From a checkpoint of a small transformer trained on Wikipedia: 208M tokens.
Each number is 128 + 32 x the weight over its row's rms, rounded and kept within 0 to 255. Layers, rows and columns count from 0. The size above them is the row's rms in percent of the matrix's.

# layer 3 MLP down (transposed), 512x192, rms 0.137, rows 436-470, columns 0-63
size [103  93  95  99 103  99  98  89 103  93  96 104 103 101 101 106 103 103  94  96 100 106 108 101  97  93  97 100 102 102 101 110 100 109 101]
[[187 142 124 149 111  60 114 134  53 188  78 132 126 121 146 142  78 104  70 119  90 135 118 186 142 156 145 100 115 144  86 137 113 122 157  95 105  61  62 120 158 142 112 152 149  96 147  98 157 143 108 111 164 118 106 114 124 197 128 105 137 161 208 157]
 [137 119  98 118 172 108 158 137  91 147 117 119 119 153 120 157 121 141 133 102 175 144 159  89 143 115 159 118  94 153 162  32 104 119  69 156 109 153 109 151 167 164 136 114  83 146  76 167 147 192  71 104 120  90 110 131 109 114 126  87 165 141 118 151]
 [168 216 127  77 129 155 178 148 133 193 137 107 156 145 127 137 148 175 111 157 119  84 136 104 120  48 150 163 123 111 120 130 107 124 105 153  85  75 115  72 141 128 140  53 165 143 121 129 102 158 139 117 174 168  97 149 220 175 104 121  89 139 152 130]
 [137 131 106  93 207 113 119 167 173  37 112 169 163  95 105 111 166 189  67 124  82  97 116 141 156 130 126  89  82 138 146 145 171 151 143  83 131  85 183 121 105  79 193 183 114 159 155 104 129 102 111 128 108 129  63 116 121 111  75 132  89 123 138 116]
 [124 160  97 149 164 175 141  17 159 143 136  83 145  56 154  72 156 158 190 157 102 163 153  64  92 152 149 110 118 171 120 133 100 149 120 147 163 152 131 134  74 142 132 187 135 196 118 153 105  87 104 135 146 166 140 129 101 167 121 169  47 103 132  96]
 [129  90  67 138 133 122  90 104 184 154 162 136  87 121  87 106 139 105 154 131 127  81 204 112 183 175 112 173 130 166 178 120 143 100 127 146 130 148 130 143 156 114 106 156 141 132 171  48 182 138 123 130 115 126 173  85 126 168  96 166 148 125  86 173]
 [147 162  71 102 175 108 143 106 160 108 110 118 198  86 189 132 133 103 133 100 158 158 173 136 186 100 157 155 113 156 147 114 124 144 190  87 124 151  46  97 139 149 101 135 168 137 138 172 119  97 145  71  99  93 141 133 182 144  78  93  98 142 137 185]
 [116 136 111  57 147  48 187 120 133  18 145 123 111 130 174 177 136 165 123 105 151 167  45 109 121 145 121 153 147 140  84 141 117  86  70 123 149  60 114  99 153 128 113 113 170 126  63 102 134 115 183  60 104 152  86 100  98 118 102 123 154 150 168 159]
 [ 92  82 175 112 121 144 141 108 127 120 142 204 113 125  84 112 191 141 133 159  57 124 116  98 107 191 141 146 105 156 153 124 164 176 155 127  91  81 115 145 160  82 117 168  88 109 120 146 109  92 154  65 147 164 107 191 112 122 165 171 136 106 139 122]
 [120 157 165 154 152  69  55 111 105 160  85 111 144 143 153 173 132 116 127 115 172  94 146 112 180 189 123  79 108 165 143 157 152 120  88 117 125 161 127  83 123 131 124 131 147  94 163  77 141 175 142 130 114 128 124 131 178 191 120  71 116 121 120 141]
 [132 159 145 119 134 135 115 116 166 134 133 138 163 154 105 150 139 139 158 135 173 214 194 174 163 106 126 142 143 107 141  89 122 130 164 136 125 158 125 150 158 104 129 120 143 115  91 155 102  87 110  77  67 135 189 137 127 184 172 104 174 126  84  97]
 [143 198 150 106 125 147  84 137 131 178 174 141 119 177 158 139 135 188 153 128 191 105 154 183 142 123 116 122  97 163 167  80  71 157 137 110  80 134 102  87 114  58 128 187 124  97 161 169 131 139 113 137 154 113 112  97 118 160 105  70 146 141 137  89]
 [116 182 147  88 133 109 114 137 111 103 113 170 109 118 122 103 109 109 105  82  99  90 150 168 140 201 132 118  99 185 108 172 123  81 120 185 146  57 152 177 137  67 135 105 143  78  79  71 113 145  84 110 164 157  57 106 144 144 157 154 122 119  68  84]
 [143 133 100 169  92 119 199 141  81 153  65 150 137 106 111  86 144 158  82 119 183 130 153 116 118  65 149 144 143  83 225 184 109 127 136 160 109 141 150 158 107  71 129 175 116 132 130 114 127 114 119 185 117 112 182 158 210 195  93 202 100 116 119 108]
 [170 106  92 158 116 143  56 165 197  67 126  75 114 108 149 163 104 127 112 131 109 146 132 102  84  95 112 131  95 145 153 156 103 170 150 160 120 161 163 150 135 134 135 103 102 113 147 134 146 107 220 158 106 171 142  77 124  82 155 148 147  56 126  66]
 [131 108 171 144 143 162 113 119  92 130 159 145 142 170 114 127 115 116 105 135 112 228 129 157 148  87 152  90 145 107  71 110  97 156 135  68 159  95 117 133  86 138 120 160 191 183 106 126 131 145 152 154 153 168 181 129 121 114 173  59 133 156  39  95]
 [134 101 155 112 143 145 159 134 186 148 156 159 176 116 118 112 109 112 153 161 167 166 139  84 101  76 143 106  97  62 149 165 108  90 139 103  94 132 175 105 112  59 119  93 183 146 130 128 165 147 105 147 116 139 211 155 131 148 117 102 171  78 149 112]
 [ 90 147 139 144  82 120 134 145 122 100 102  36 111 145  88 158 132 153 124 115 165 127 198  95 161 192 101 124  62  78 137 134 115 175 142  80 117 159 115  65 156  95 123 155 108  67 152 191 101 157 114 128  88 179  99 197  93  90 134 110 197 151 156 141]
 [179 111 137 110 186  65  73 163  55 164  41 104 148 129 184 184 175 151  85  84 162  84 138 102 139 159 130 136 152 166 104 153 121 123 153 125  67 127  98 128 145 132 138 128 136 159  54  97 130 175  97 132  70 111 129 126 121 150  79  69 133 105 133 124]
 [152 120 110 113 118 158  77 117 170 147 115 135  85 107 139 107 124 106 100 108 164 141 128 123 204 100  89  75  94 122 143 106 113  72 105 126 104 176 128 127 148 195  59 162 129 118 111 196 114 107 179 119 162 167 106  95  80 142 113 143 116 157 246 122]
 [115 112 164 140 109 115  89 117 112  39 168  88  85 159 106  89 120 127 190 166 114 153 149  84 120 132 149  74 128 133 102 185 134 148 157 188 151 125  90 172 130 135 100 107  66 142 141 125 109  76 141 133 182 124 173 153 167 136  78 121 188 111 106 139]
 [142 119 114 177 134  87  98 172 119 128  99 129 120 136 138 150  94  88 175 131 128 115 131 175  80 139  63 151  88 114 117 146 106 147 133 186 132 158 143 129 184 150 134 116 168  88 131 145  68 139 100 121  64 172 141 110 167  87 112 128 152  75 174 145]
 [145 164 157  92 115 112 173 107 138 143 101 150  59  95 123 134 173 145  39  97  99 130 142 175 152 169  99 185 121 186 178 170 116 129 183 131 127 154 127  68 164 114 163 121  84  92 144 170 129 116 147  76 148 115 111  96  74 122 128 112 137 154 163  60]
 [153 139 161 104 150 139  93 106 145 219  69 142 142  88 128 165 139 132 135  69 105  82 138 137 175 117  87 126 106 127 150 127 111  98 121 152 102  86 150  76 107 133 151 141 114 170  78  77 133 176  94  91 182 142  97 107 107  98 152 127 137 134 133  99]
 [ 90 162 108 154 121  96 154 145 113 120 143 133 154 159 104 156 111 110 130 152 110 137 133 119  89  28 168 161  59  51 128 116 162 149  93  97 127 136  90 159 126 154 102 116 199 152 100 155 151 126 107 128 130 122 167  61  83 171  81 167 100 154 134 182]
 [140 149 135  73 154 144 166 103 107  82 158 147 109 154 150  94 188  96 134 105 155 132 186 160 112 123 150 145 174  73 130 130 143 171  91 150  44  75 125 188 140 124 143 136 107 167 159 126 110 151 135 143 162  93 116 143 186 101  90 129 150  99  64 129]
 [ 75 153 114 155  74  93  67 156 120 105  87 174 157 153 105 113 122  95 113 116  66 112  69 151  92 102 122 123 112 139  68 143 103 121  65 178  80 136 120 165 161 151 167  90  35 119 164 113  77  97 147 108 210 157 189 100 117  81 110 109 154  86 123 125]
 [105 132  91  74 135 127 178 118  99 137  86 137 102 183 103 153 114 188 143 144 148 124  99 115  77 123 105 148 161 163  65 112 107 175  91 121  82  82 104 186 209  99 162  87 118 130 122 102 119 163 139 147 136 142 128 131 158 146 105 129 122 133  77 117]
 [131 157 162 113 103 193  75 128 114 141 156 111 135  99  96 124  80  98 153 148 207 136 146 136 121 110 110 116 107 142 109 113 128 127 113 170 175 143  84 148 101 124 140 143 117  93 156 176  81 119 150 117 147 148  98 106 115 153 179 126 166 103  82 100]
 [133 138 127  95 125 178  80 103  68 151 109 123 160 108 116 134  71 129 207 124 172 133  98  95 165  84 141 154 129 135 138  99 181 159 135 101 214 135 128 120  90  95  69 113 110 107 119 102 123 114 123 157 163  73 120 113 153 128 138  88 167 126 140  61]
 [ 75 100 144 129 143 145 127 132 112 157  98 200 143 142 190 128 127  95 200 167 175 119 121 113 148  81  79  64 154 169 152 180  59 204 117 111 150 177 135 112  93 127 136 128 153 138  97 106 111 157  75 128 128 148 109  74 136 116 131 110 107 127  90 108]
 [114 106 198  93 118 118  62 105 164 122 123  77 112 160  94 127 112 122 181 167 137 110 131 144 146 105 138 137  83 147  95  61  75 161 122 121 102 169 159 151 158 120 212 177 124 112 145  89 162 129 130 134  43 134 107 128 131 158 160  99 107 156 132 125]
 [132 147 135 134 102 131 141 122 142 118 121 172 132 178 147 141 168 146 115 187 161 170 139 143  64 106 140 146  94 137 141 117 150  78 146  32 103  96 142 102 172 162  92 136 110 101 154 154 127  76 153 112 145 121 125 104 127 133  82 121 140 170 194 151]
 [199 170 146  92 140 148 147 133  96 120 118  77 132 167 102 144 130 134 178 139 100 165 113 146 161  97 133  57  95  41 130 122 127 136 123  75 102 105 181 121 110 125 134 122 129 171 147 185 195 139 105 130  87 113 140 116 134 109 133 154 179  85 183 153]
 [140 130 177 104 160 146 180  87 128 112 146 113  84 120 128 145 169 124 101 126 172  65  76 138 112 171 149  67  96 105 120 122  92  65  88  69 153 107 166 152 140 142 123 132 147 115 155 136 128 143  64 140 107 144 191 161 157  88 131 122 155 186 106 107]]
# layer 3 MLP gate, 512x192, rms 0.156, rows 437-471, columns 0-63
size [ 93  98  96 112 101 100  92 107  97  97 104 101 100 105 106 111 104  94  88 102 109 117 107  94  91  93  98  92  96  96 104 111  96 108 125]
[[ 82 113  99 129  82 104 119 112  86 146 155 118 179  69  74 164 131 140 180 125 102 177 100 101 127  89 121 149 150 103 127 114 150 151 113 160 134  98  89 164 193  97 151 124 150 126 137 176 124 120 130 124 101 135 110  70 187  97 100  64 107 106 106 159]
 [136 106 135 134 149  92 136 136 132  71 169 151 158 170 144 143 126  58 152 181 119 100 108  84 107 137 143 143 109 177 177 111 110 179  81 196 105 128 127  78 132 108  87 138 115  73 139 146 107 139  81 158 118 126 114 143  96 137 105 143  85 113 128 160]
 [166 102 156 172 154 150 120 111 158  81 112 130 180 102 131 133  94 148  90 135  71  78 145  99 145 153 136 200 114 166 159 135 149 181 123 120 109 127 162 143 123 109 112 125 164  65  91 113 128  86  97 168 144 124 132 158  98 101  99 151 131 224 130 127]
 [136  98 100 119 144 172 102 165 104 113 139 156 118 129 114 105 100 178 139 164 159 134 129 107 152  99 104 153  88  64 123 138 121 131 162 100 151 101 212 127 113 108 131 204 142 143  96 136 101 180 109 139 145 112  91 144 192 182 120 154 148 100 114 142]
 [ 90 151 134 166 121 168 155  74 144 173 173 119 125 132 108 152 131  81 104 110 119 116 187 111 108 157  74 139 120 135 205 118  84 117 120 105 100 185 162 176 145 145 129  80  79 106 145 142 150 121 157  79 127 120 160 116 195 150 122  89 151 109 102 179]
 [107 148 117 173 112 108 185 217 116 133 144 121 117 182 156  85 134 146 107 128  99 102 129 120 109 128 124 100 137 146 120 190  88 208 188 141  95 138 113 113 183 123 108 160 125 123 134  98 201 135 139 165 134 139  83 143 158 129 142 100 170 137 126 161]
 [159 134 127 127 123 108 187 121 185 110  95  81 102 146 120  88 135 122 136 114 114 167 136 114 122 141  54 137 104 106 132 150  93 126 107 136 157 118 173 133 105 119 133 130 144 134 146 103 205 182 130 150 135 103 127 143 105 145 101 128 135  97 102 145]
 [195  69 116  54 172 186 126  79  97 107 123 100 175  74 146 136 154 125 140  76 174 128 108 125 139  81 141 169 111  83 177 110 177 167 162 136 125  75 103 129 136  92 144 116 165 127 145 112 175 163 120 182  76  94 126 105 156 138 156 134  96 104 132 107]
 [123 141 140 151 164 130 125 117  78 179 177  79  77 119 132 133 119  75  98 163 127  76 150 147 130  73 158 220 156 141  80 119 176 117 146 117  48 148 109 169 119 107 171 181  83 134 176  83 129 157 161 146 174 150  97 154 122 171  97 196 121 129 125 130]
 [106  95 171 123 128 107 149 161 151 127 136 108 147  70 165  79 147 143 134 132 141  92 176 147 142 179 148 122 141 123 132 173 111  76  97 100 124 137 127  96 198 118  60 106  84 153 159 154 102 118 154 144 122 156 139 117 118 167 107 129 106 219 159 193]
 [ 68 153 140  99 175 114 114 128 127 146 145 145  88 149  77 131 105 100  85 172  97 134 154 128 102 104  81 140  97 126 119 179 118 162 121 126 171 136  65 101 152 178 119 119 131 138  88 182 138 119 105 130  97 138 157 154 130 119 148 111 157 130 107  92]
 [150 149  65 104 180 112 164 178  81 130 125 119 229  94 136 137 161  93  80 160 117 111 154  97  95 138 162 137 118 155 153 123 135 138 163 175 142  86  80 180  92 190 171 114 135 150 103  93 111 173 149 109 118 134 166 158  89 151 120 108 141 113  66 166]
 [129 105 125 129 115 103 162 132  68 143  76 110 160 137  86 158  89 176 140 117 160  75 132 128 159  83 185 184 124 128 170 137 168 122  93 111 181 126 125 155 142 162 152 143 132 144 130 180 116 154 106 157 100 103 158  91  94 121 101 156 143 108  80 120]
 [167 147 117 107 112 101 167 152 147 122 163 171  80 190  75  77 166 156  72 119  67  94 130 137 179 144 134  91 148  71 152 104 120 172  98 149 113 112 132 111 164  73 105  84 155 124  82 146 171 146 133 153 107  93 123 137 155 167 142 128 125 129 115 110]
 [ 72 106 131  60 150 161 102  90 180 124 101 111 149 141 122 105 142 111 144 118 140 111  85 158 182  90 171 148  97 179 125 144 185 116 122  92 132 164 121 191 143 115 134  94 135 190 141 110 142 108 168 125 113  87  98 123 111 116  84 190 189 121 138 119]
 [134 133 112  87 187 136 124 102  85 184 141 117 111 149 100  95 182 129 187 107  82 156  84 103 104  91 166 174 187 154 122 126 114 134 100 162 119 135  74 117 118 126 168 132  69 140 102 132  99 157 118  83 140 135 100  84 139 138 133 111 123 100 164 112]
 [135 100 105 142 162 165 123 125 144 129 124  96 173 149 109  96  79 154 137 134 171 112  68 157  95 133 106 148 130 137 128  87 130 163 136 195  92 166 151  95 115  67 176 138 116 174 108 210 153  90 150 153 123 121 117 179  94 114  78  73  92 137 137 167]
 [140 137 120 129 140 137 149 121 140 155  75 110 108 141 124 176 131  84  88 147 124 150  93  98 163  87 125 130 193 167  91 169 155  92  93 137  81 108 132 129 141 124 151 131 150 150 174  94  61 151 119 124  99  99  98  79 159 171 127 102  67 133 103 120]
 [161 104  88 133  92 214 108 129 124 128 173 152 171 113 155 127  86 125 148 159 103 113 153 181 109 154  76  59  64 105  79 123 112  67 123 177 118 111  87 113 101 123 195  93  87 134 105 114 123 164 121 125 103  71  81 160 108 166 185 158 107  77  82 107]
 [ 96  87 145 120 119 120 114 144  87 100 134 110 156  79 141  93 119 136 146 121 110  88 142 100 145 162 153 166 118 127 140 101  98  72 195  59  92 217 118 123  53 117 185 122 120 138 110  81 140 141 142  78 142 158 112 111 206 128 153 125 159  80  99 136]
 [107 122 169 144 122  79  91 121 115 129 111 161 155 116 113 137 185 144 162 113 118 116 214  93 151 200 148 186  99  75 119 124 141  94 142 138 183 168 134 150 149 101 130 159 150 180 153 152 128 155 129 112 141 116  94  85 138 173 108  73 121 133 130 132]
 [168 139 151 141 132 114 125 134 118 203 150 130 127  79 115 107 159 128 123 118 137 166 107 174  74 132 164 165 107 160 198 175 105  94  90 187 175 206 127 150  84 139 115  99 148 129 148 152 127 119  99  80 147 126  78 140 155  85 180 167 140 149 105  78]
 [156 128 161 175  73 138  70  73 157 163 117 121 127 140 133 149 108 179 133  78 104  93 135 182 175 142  52 119 103 164 147 100 108 105 149  96 127  83  97 113 116 161 136 177 143 124  85  62 158 182  91 105 218 148 149 112 123 141 128  93 138 123 123 125]
 [146 106  92 104 115 118 116 119 109 140 138 152 168 150 143 132 101 149 146 161 106 134 115 191 121 122  89 103  94 175 193 110 137 184 110 194 105 128 139  94  47  66 105 110 125 133  95 132 124 108 113 193 156 135 112 140 132 128 161 126 134  90 140  78]
 [110 108 165 146 129 204 116 165 159 162 136  63  56 112 147 185 109  79 170 129 126 124  93  99 162 144  98  99 136  96 131  95 108 133 157 106  31  53 111 100 129  95 142 147 176  64 155 103 133 131 163 110 105 127 167 131 127  99  42 146 109  76 128 117]
 [104 156 123 161  88 153  98  99 116 155 165 115 130 103  99 110 210 105 136  93 139 114 156 145 100 134 120 175 130  76 135 148  89 141  96  58  99 184 133 148  75 104 102 140 156 130 194 114 110  93 183 113 138  73 163  75 114  85 171 130 128 167 151 185]
 [122  75 124 189 139 158 135  69 184 159 118 106 149 160 173 151  92 110 185 122  76 138 153  77 121 106 115  63 148 152 149 141  84  91  79 119 121 218 111 141 122 180 104 139  85 109 141 136 124 118 145 101 153 105 123 179 138 107  89 111 115 116 117 125]
 [160 106  96 154 135 114 175 159 133 208  85 101 137 158  95  82 116 100 119  88 117  96 123 137 113 125 136 134 170  24 123 140 117 144 122 111 134 136  86 140 100 118 151  99 116 105  25  92 158 202 141 160  56 110 174 126  93 102 136 160 159 103  81 119]
 [118  71  85  98 158 141 216 102  84 176 114  84  87 151 138 117 218 115 161 132 129 144 126 119 119 180 113 172 167  97 144 122  96  96 134  92 129 102  49 146 165 172 114 140 103 155 103 110 134 144 111  99 183 116 127 120 133 132 105 133 109 137 120 202]
 [120 136 108 171 157 136 119 143 103  80 162 144  98 135  61 185  98  65  76  74 104 132 156  97 169 120 170 187 168 136 134 129 146 131 107  83 123 111 158 131 156 110 112 138  71 170 131  97 101 178 151 119 117 109 156 129 114 119  97 136 101 151 102 129]
 [150 133 100 128 194 127 142 202 117 101 109  94 124 135 198  84 136 154 101 127 107  71 133 163 104  72 160 140 123  61 132 132 165 104  88 131 194  82 134 133  92 151  90  75 126  88 157 115  98 116  96  70 131 110 154 136 146 203 165 137 111 126 151 111]
 [ 98 138 159 112 151 139 151 133 166 161 141 151 109 178 136 119 108  85 107  90  76 155 119  75 118 201 139 169 183 129 120 177 171 111  84 106  84 197 109  80 165 152 122 133 125 129 143  86 152 197 199 114 106 137 197 140 145 135 124 122 149 172 102 106]
 [225 158 176  77 122 109 140  94 103  81 140 100 149  61 117 101 107 141 105  84 133 129 140 161 151 121  97 146 122  99 128 119 121 132 149 131 115  83 126  89  96 113 141 126 134 126 134 135 115 159 109 150 100 135 115 136  92 186 115 121  71 169 181 139]
 [156 118 107  76  86 143 118 154 165 158 133 134 135 145  69 141 145 109 158 111 117 156 150 167 246 160 130 176 154  80 158 122 117 110 139 123  96 128 143 179 112 174 116 161  21 185  60 121 103 180 121 169 145 149 131 145 135 118 151  38 126 152 117 152]
 [ 81 156 142 121 141 163 164 143 146  69 137 124  89 139 148 160  63 122  95 138 119 103 101 190 146  61  85 152 138 156 113 117 127 193 115  87  62  90 107 158 133 147 136 189 153 159 157 138 149 110 120 137 121 143  85 114 123 172 144 114 141 131  77 165]]
# layer 3 MLP up, 512x192, rms 0.15, rows 437-471, columns 0-63
size [ 91 101  95 105 105  95  94  99 102  94 108  96  96 105  97 110 107  98  95  98 111 105 112  93  92  92 100  99 101  92 110 110 109 104 127]
[[139  76 139 148 136  87  92  98 162 175 150 156 172 161 130 113 122 104 107 158 118 122 111 132 128 148 121  88 139 113  64 129 112 175  86 134 200 175 101 112  72 116 155 118 154 119 165 123  82  70 161 183 180 102 189 131 149 165  88 135  99 108 101 111]
 [129 138 150  94 125 193 109 179 156 163 116 135 147  73 154 149 106 182  90 157  88  95 181  59 134 139 112 129 118 153 119 130 122 153 116 132 163 126 104  63 119 152 159  79 167 106  99 131  87 122 150 109  93 126 111 109 201 112 113 135 157 137 107 149]
 [162 173 139 156 150 132  84 118  95 103 155 150 117 186 133 128  86 120  97 174 125 130  81 104 143 103 144 120 146 110 155 114  73 132 103 147  91 133  93 180 150 106  83 116 115 115  89 186 131 158 196 107 139 124 112 124 151 196 157 152 112 126 118  84]
 [127 124 139 148 170  91 115 104  99 116 166 121 109 109 124  29 175 113  80 112  62  90  99 108 127  80 172 173 126 116 116 105 157  94 105 115 110 172 154 122  61 105 140 185 121 133 187  44 172 137  77 214  90 157  97 146 167  99 109 148 194 140 101 117]
 [150 104 117 111  82 151 152 143 191 169 119 110  46 123 101 125  88  78  93 131  81 119 147 115 114 151 114 113  83 122 103 159 106 133 157 136 117 149 140 130 152 162 112 159  84  89 183 116 140 106 123 187  89 118 142 132 119 123  81  88 212 111 102 116]
 [177 154 168 120  82 114  74 103 174 119  91 133  76 123 147 131  97  99 187 157 133  78 140 131 136 130 176 126 146 175 129 153  97 104 154  86  65 130  88 130 138 118 182 145  98 114 177  94 163 119 181 147 172  96  89 128 186 213 117 117  99 149 171 152]
 [136 102  89 172 176 158 123 122  93 126 128 191 131 156 147  90 135  89 163 134 176 176 168 135  75  96 181  77 128 130 149 140 152 102  79 137 177 128 117 123 189  70 131  95 162 122 121 130 117  51 135 145 166 134  64 165 121 100 162  67 140 112 159 122]
 [ 70 140 115 110 149 153 143 108 199 131 121  88 150 121 112 144 107  61  89 153 135 137 132 128 160 191 139 108 120 108  89 169 129  89 170  50 120 115 100 178 152 148 139 200 160 126 110 166 105 137 166 151 150 120 113 137 117 181  66 137 155 135 144 145]
 [105 157 123 188  90  55 148 116 127 151  96 163 129  81 127  99 163 195 104 141  65 115  93 141 141 176 161 190 132 125 139 118  89 131 108 179 141 195 169  93 105  94 110 126 124 148 112 155 133  75 121  78  94  88 173 112  66  87 187 109 128 169 188 105]
 [150 136  93 141 130 105 133  90 158 110 127 106 118 128 144 103 136 140 100 125 111 100 145 140 114 131 232  88 115 144 205  73 135 150  84 128  75 102  49  91 128  75 114 106 145 106 129 134 161 150 162  94 197  82 101 154 143 133  78 121 108 150 130 146]
 [177 117 108 141 124  71 147 137 163 117 115 158 108 133 164  86 138  84  75 150 119 172 113  20 135 135 169 160 128  86  62 111 147 134 162 141  85 177 127 136  87 137 136 127 124  52  69  98 109  88 125 147 123  78 157 132 113 119  83 157 125 109 119  71]
 [183 126 115  75 102 173 171 111  92 158 107 114 101 151 136 153 119 160  89 133 120 113 173 113 148  91 101  58 159 149  98 136 152 120 119 119 146 117  76  63 122 157 171 200 103 188 118 147 148 201 137 173  75 190 112 141 171  87 124 122 134 141 110 136]
 [128 192 147  72 128 116 149 148 107 145 147 117 129 124 126 146 105 108 137 120 105 135 155 180 200 134 189 135  77 162  88 125  90 123 172 102 121 168 110 127  76  60 148 117 133 102 152 145 152 153 141 147 109 106 144 128 169 123  70 157  68 132 144 147]
 [134 185 108 153 159  94  83 135 163 154 134 120 132 178 121 150 154 135 137 167  92 167  41 179 155  73 112 107  73 133 101 135 110 136  89 161  52 107 132 117  55 131 126  87 126 160 151 149 176 106 183 167  77  56 145 131 132 173 113 172 129 150 153 152]
 [184 159 131  85 137  86 134 163 172 107 138 155 138 183 111  73  99 152 183 145 128 106 110 218  97  71 140  96 118 174 102  96 112 119 106 138  94 102 136  97 176 115 116 150 112 156 159 106 127 164 118  89 140 151  78 187 129 136 170 126 122 129 213 166]
 [156 111  54 140 158 131 102 137 111 154 147 181 134 129 100 182 125 138 166 119 129  96 106 153 152 143 107 129 136 152 178 122 154 118 182 155 152  66 119 165 184 175 145 148 127 119 146 148 142 136 132 115 124 163  74 100  66 113 120 107 196 114 107 132]
 [190 113 200 145 149 139 156  95 188  87  85 154 112 154 147  96  85 138 147  91  37 130 117 125  95 162 154 178 133 151  80 115  81 150 132 182 128  58 106 156  77 152 170 109 184 149 148  93 135  94 182  74 151 109  89  78 121 138 132 159  96 134 162 134]
 [132  56 116 171  84 124 141 110 104 136 105 192 144 156 210 130 151 136  93 161 110 201 115  58 121 159 148 151 162 117 137 158 119 127 141 171 161 145 174 116 133 102 124 153 117 135 135 131 173 122 114 144  84 136 163  86 119 118  71 136 109 129 133 171]
 [112 122 108  21 112 221 159 114 136  84 128 154 117 144 134  79  46 180 142  81 149 120 112 101 168  85 113 122 105 169 101 172 142 141  74 118 101  69  94 127 107 121 116 184 171 168 164 148  92 158 176 136  94 137 112 103 109 139 164  89  50 120 168 150]
 [ 55 111 134 136 131 152 112 111  75 135 117 155 165  70 144 123  93 103 106 117  91 111 180  84 105 163 104 128 146 153  81  84 119  98 139 103 111 150 144 123  65 124 137 120 139  88 140 131 152 169 154  60 116 118 144  98 153 125 147 177 135 107 135 159]
 [114  96 167 130 149 124  97  92 122 145 129 128 140 135 165 153 120 170 167 224 101 162 114 108 130 135 151 133 150 133 125 140 117 168 112 151 112 161 206 148 138 125 127 126 140 115 149 107  96 120  56 144 126  73  50 134 149 128  36 143  62 155  94 100]
 [156 135 136 101 115 146 103 136 139  65 103 130 158  95 123  81 142 105 191 170 147 141 120 161 168 108  71  49 127 131 107 128 146  80 110 109  90 108 139  76 114 132  97 135 153 103 109 140 108 113 179  90  80 141 172 120 154 146 116 154  91 145  59 151]
 [144  97  81  93 115 137 206 154 108 141 108 127  77 162 135 135 100 105 153 167  83 159  91 105 103  82 145  98 120 153  93 172 115 104 130 114 125  86  73 173 148 100 154 117 191 103 138 112  92 107 136 106 102 129  81 128 166 138  87 124 159 152  72 174]
 [ 87 147 177 125 146  86  79 130 166 157 115 157 132 152 125 147 139 161 114 119 164 143 162 169 115 145 112 182  83 122 102 129  56 181  96 137 157  96 163 157 194 104  94  52 124 160 166  93 125 132 136 116 159  95 145  89 151  96 115 121 156 131 118 125]
 [163 116 182  98 130 174 107 159 177 164 151 104  38 156 129 139 145 142 162 136 104 139 109  97 113  75 112 136 176  90 107  62 149 159 131 172  96  66  73 106 162 120 179 142 126 105 139 149 141 131 123  93  80 124 129 137 135 134 102 162 162 117  85 149]
 [145  93 133 132 154 150  87 102  91 131 172 153 137 173 133  54 152 118 161  93 145 124 161  98 103  98 101 185 121  97 198 138 124 113 145 144 125 192 145 175 133  76 117 137 126  65 134 167 151 120 104 104  41 106  90  81 118 114 159 154 138 150 137 155]
 [136 120 175 126  93 164 109 164 124 111 133 127 138 125  88 115 102 115 141 188 146 128  94 178 109 142  86  86 149 145 153 100 128 165  85 161 186 162 163 103 185 143 170 193 194 161 138 139 142 111  92 134 128 113 139 194 206 157 108 191  93 136 149 122]
 [117 179 130 121  91 124 118 137 125 125 107 179  78 119  72 147  97 137 100 132  93 126  96 192 145 166  84 128 110 166 171 104 161 158 106 128 177  25 171  98  79 145 111 157 158  95 111 105 119  93 110 152 101 111 123 126 111 121  99 180  87 115 154 133]
 [144 143 110 116 105 162 144  85  89 168 143 107 103 126  98  76 103 181  74 132  95 104 165 112 101 151 122 123 100 151 115 128 150 135 141 179  97 171  57 111 153 192 156 131 129 118 104 111  94 123 139 158 109 168 144 192 153  97  95 184 127  85 186 145]
 [ 64 132 102 181 122 159  68 122 133 156 148 168  83 172 159 121 201  99 163 121 105 152 131 141  88  86 121 183 115  59 140  86 141 102 147 123 139 182 140  97 119 125 153 116 145  99  96 132 155  81  79 135 110 172 180 159 101  60 144 100 117  87 169 127]
 [104 106 133 111 123 131 128  77 202 128 151 127 103 102 120 126  99 116 126 132 165 100 148 123 126 102  55  95 178 153  68 108 126 136 136 107 165 140 151 104 133 116 192 165 135 141  94 183  84 152 136  98 122 179 211 124 164 100 121 140 138  98  62 151]
 [158 111 104 109 134 135 126 103 124 120  94 107 193 161  83  82 137 134 185  96 130 150 147 164 110 113 101 159 171 139 113 104 135 122 150  99  52 137 116 127  90  67 187 108 126 157 174 130 141 100 121 136 136  63 105 193 148 143 157 191  92 141 130 109]
 [ 56 150 119 114 125 137 170 104 136 175 153 143 145 145 161 113 106 140  88 114 127 113 161  79 184 153 130 166 127 202 168 163 105 122  77 125 162 154 146 164 158  95 146 130 107  79  92 130  64  90 190  92 134 161  82 149 162 145 163 117  82 113 154 115]
 [138 117 174  90 160  56 109 164  92 106 123 104 143 123 139 128  95 153 115  67  87  76 136 150 120 152 142 180 159  56  59 163  94 146 127 150 149  51 120 112 144 131  98 127 170  93  67 152 107 120 166 120  76 108  93 104 156 131 104 169 119 143  82 114]
 [157 106 107 115 143 149  99  97 134 166 138 106 146 150  99 127 156  96 225 111  90 169 171  79 126 151  74  95 101 147 119 108 104 168 154  65 160 145 132 138 133 129 158 137 103 112 145 133 108 164 165 102 116 133 136 130 175 159 149 138 104  83 162 139]]